config = dict(
    n_layer=9,
    d_model=512,
    n_head=8,
    n_kv_head=2,
    head_dim=64,
    d_mlp=1344,
    vocab_size=32768,
    activation='swiglu',
    norm='rmsnorm',
    norm_place='pre',
    norm_eps=1e-06,
    positions='rope',
    rope_base=10000.0,
    rope_fraction=1.0,
    qk_norm=False,
    attn_scale=0.125,
    bias='none',
    tie_embeddings=True,
    parallel_block=False,
    init='normal',
    init_std_qkv=0.0144,
    init_std_o=0.00339,
    init_std_up=0.0144,
    init_std_down=0.00339,
    optimizer='soap_variant',
    lr=0.004,
    beta1=0.95,
    beta2=0.98,
    weight_decay=0.031,
    lr_head=0.00522,
    grad_clip=1.0,
    warmup_steps=200,
    schedule='wsd',
    decay_fraction=0.595,
    decay_shape='linear',
    final_lr_fraction=0.0,
    batch_tokens=[131072, 262144, 393216],
    seq_len=1024,
    doc_mask=True,
    z_loss=1e-05,
    train_tokens=1401000000,
    steps=5511,
    dataset='wikipedia_en',
)
Each number is 128 + 32 x the weight over the matrix's rms, rounded and kept within 0 to 255. Layers, rows and columns count from 0.

# layer 4 MLP gate, 1344x512, rms 0.182, rows 1076-1089, columns 320-351
[[103 154 109 119 186  74 152 164 159 144 136 143 140 157 105 113 124 196 184  91 142 134 177 139 157  69  98 148 137 148  99  91]
 [ 57 117 110 108 204 189 146 141 148 143  98 159 119 105 179 139 174 118 129 128 114 145 133 151  94 182 153 151 150 135 107 158]
 [183  98 179 104 128 128 122 125 115  60 149 129  49 168 108 102 121 156  70 114 123 159 129  76 173 157  83 178 131 117 153 128]
 [191  88  81  71 147 200 126 144 120 109 154 166 106 139 144 131 118 155 171 170 161 159 123 118 131 192 149 168 154 149 140 196]
 [168 108 146  81 176 110 113 153 122 143  97  71 121 168 141 174  89 106 112 104 158 117  64 147 138  79 106  87 129 150 177 145]
 [181  88 111 174 169 148  47 118 128  99 153 168 176 102 160 113 106  80  72  85 139 125 138  81 168  54 115 150  73 139 121 123]
 [ 26 131  74 154  72 157 137 125 152 168 153 129 112 153 134 152 111  95 172 134 127  96 112 179  94 135 106 133 129 107 181 140]
 [127 155  82 147 141  87 127  55 134 116  69 118 135 148  81 176 101 114 142 167 175  83  89 181 109  71 142 181 140  84  78 142]
 [ 93 132 134 109 157 108 163 114  66 137 152 104 114 137 124 181  91 151 166 134 146 123 152 140 134 131 154  76 207 156 180 173]
 [ 88 127 137  66 146 109  45 153 123 121 120 136 174 164  46  50 144 161 116  97 182 142  80 136  79 150  93 133 157  71 128 179]
 [145  97 135  61 118 107 126 101  87 137 144 143 107  82 137 125 186 139 123 175 171  99 127 118  79 161 114 153 170 131 139 194]
 [169 132 170 106 116 106 139 128 206  99 146 161 131 121 211 138  91 152  81 117 100 125 130 103 170 170 143 136 103 134 200 113]
 [122 114 104 130 196 107 190  95 130 113 142 153  60 128 149 124  96  96 123 129 131 113 127 124 125 125 140  60  80 149 120  40]
 [108 180 176 107  96 134 118 173 176 143 109  73  70  87  84 176 127  97 119 112 186 175  85 112 135  77  69  99  91 112 126 115]]
# layer 4 MLP up, 1344x512, rms 0.188, rows 1076-1088, columns 320-351
[[120 169 119  96 160 117 120  98 179 127 116 118 119 172 127 134 113 166 148 104  90 150 133 173 121 128 129 121 127 175  85 140]
 [135 130  94 115 104  97 121 113 113  83 168 155  86 139 163 165 179 211 153 107  94 121 119 115 127 155  75 110 103 131 142 193]
 [ 96  73 169 175 108  88 168 124  89 144  90  53 130 205 154 173  96 105 117 105 139  90  91 125  92 121 107 198 109 159 104 134]
 [130 112 179 142 128  94 137 180 153 116  82 118 101 122 147 195 153 115 145 169 120 112  55 118 131 162 119 165 126 111 123  93]
 [139 157 132 151 105 104 125 126 132 103  39 130 127 125 170 112 143 106 169 171 163 138 128  40 129 194 108 140  56 141 137 138]
 [131 110 107 153 163 135 127 161 118  91 134 109 130 126 182 142 111 172 100 153 130 166 132 150  88 128 128 165 163 109 101 191]
 [ 57 121 109 194 140  86 121 108 112 140 126 155  91 113 111 167 128 110 145 118 111 125 179 141 126 134 112 138 120 115 108 150]
 [142 129 104 174 148 168 146 131 117 114 182 125 126 123 132 111  93  88 148 128 123  89 112 121 159 111  87 168 158 105 160  96]
 [159 117 113 130  84 137  60  98  58 130 137 193 111  68 133 131 125 121 134  82 129  96 112 166 101 149 121 125 127 153 159 146]
 [ 80 140 136  67 152 123  93 103 175 122 125 149 157 127 108 175 111 113 126  62 152 123 149 168 138 151 157 192 139 140 150 172]
 [137 112 105 168 147 125  54 166 179 166 148 111 137 137 101 124  86 134 163 190 110 152 137 112 156  89  85 136 150 162  97  94]
 [186 161 102 106  91 143 157 124 157  85 153 157  92 122 159 109 116 181 141 130  47 101  59 149 114 220 151 112  77 155 111 106]
 [195 150 197 145 143  86 115 144 108 131 132 156 174  77 149 124 147 142 151 116  96 134 118  81 148  98  97 128 107 184  88 151]]
# layer 4 MLP down (transposed), 1344x512, rms 0.182, rows 1076-1088, columns 320-351
[[ 91 145 167 150 178 102 143  97 120 172  70 177 161 133 151  93 123 154 133 152 144 138 132 168 152 180 127  64 121 174 120 118]
 [132 154 115 175 137 186 140 137  80 164 106 176 135 196 157 119  91 119 129 163 138 162 195 183 155 144 165 146 188 179 119 145]
 [ 78 101 175 106  81 129  99 131 104 165  84 142 151  66 149  88 160  82  82  84 163 119 155 134 144  51 139 149 123 105  42 134]
 [144 127 177 137 104 143 131 116  86 160 144  65 168 122 163 172 119 115 134  97 126 165 135 190 171 159 162  84  87 115 128 168]
 [150 125 161 103  74 174 106 143 144 148 152 119 159 136 155 110 202  82 118 135 104 134 135  97  60 192  52 138 158 104 164 135]
 [123 118  95 150 140 132 124 129  91  84 131 127 141 131 107  83  73 214 159 127  92 124 120  94 153  99 189 130 127 127 151  64]
 [ 75 109 164 128 125  98 173 165 122 111 149 112 164 165 134 133 174 136 142 104 123 132 167 144  59 161  87 146 140  90 139 123]
 [120 149 119 174 124 161 143 154 114 182 143 142  92 115 149 160 206 153 161 110 130  63  86 189 122  84 145 137 122 134 175 150]
 [169 172 133  80 141 107 105 147 162 182 115 139 178 155 118 102 160 145 106 143 110  96 180 110 165 137 111 165 114 131 100 109]
 [ 97  77 105 185 155 135 160 144 176 154 149  83 127 102  65 162 100 175 113 168  92 124  63 135 147 128 177 103 100 135 122 136]
 [116 121 129 133 123 113  82 147 113  97 130 157 115 107 143 129 132 144 168 175 129 103 126 140 134 124 185 110  71 192 128 102]
 [177 139 116 164 161 131 143 179 161  34 130 148 143 162 179 156 120 134 118 136  27  54 121 144 112 136 160 102 175  81 203 120]
 [154 130 145 119 184 140 166 132 112  78 114  79 117  97 218 128 103 153 178 181 132  90 135  91 164  81 164  97  31 146 166 127]]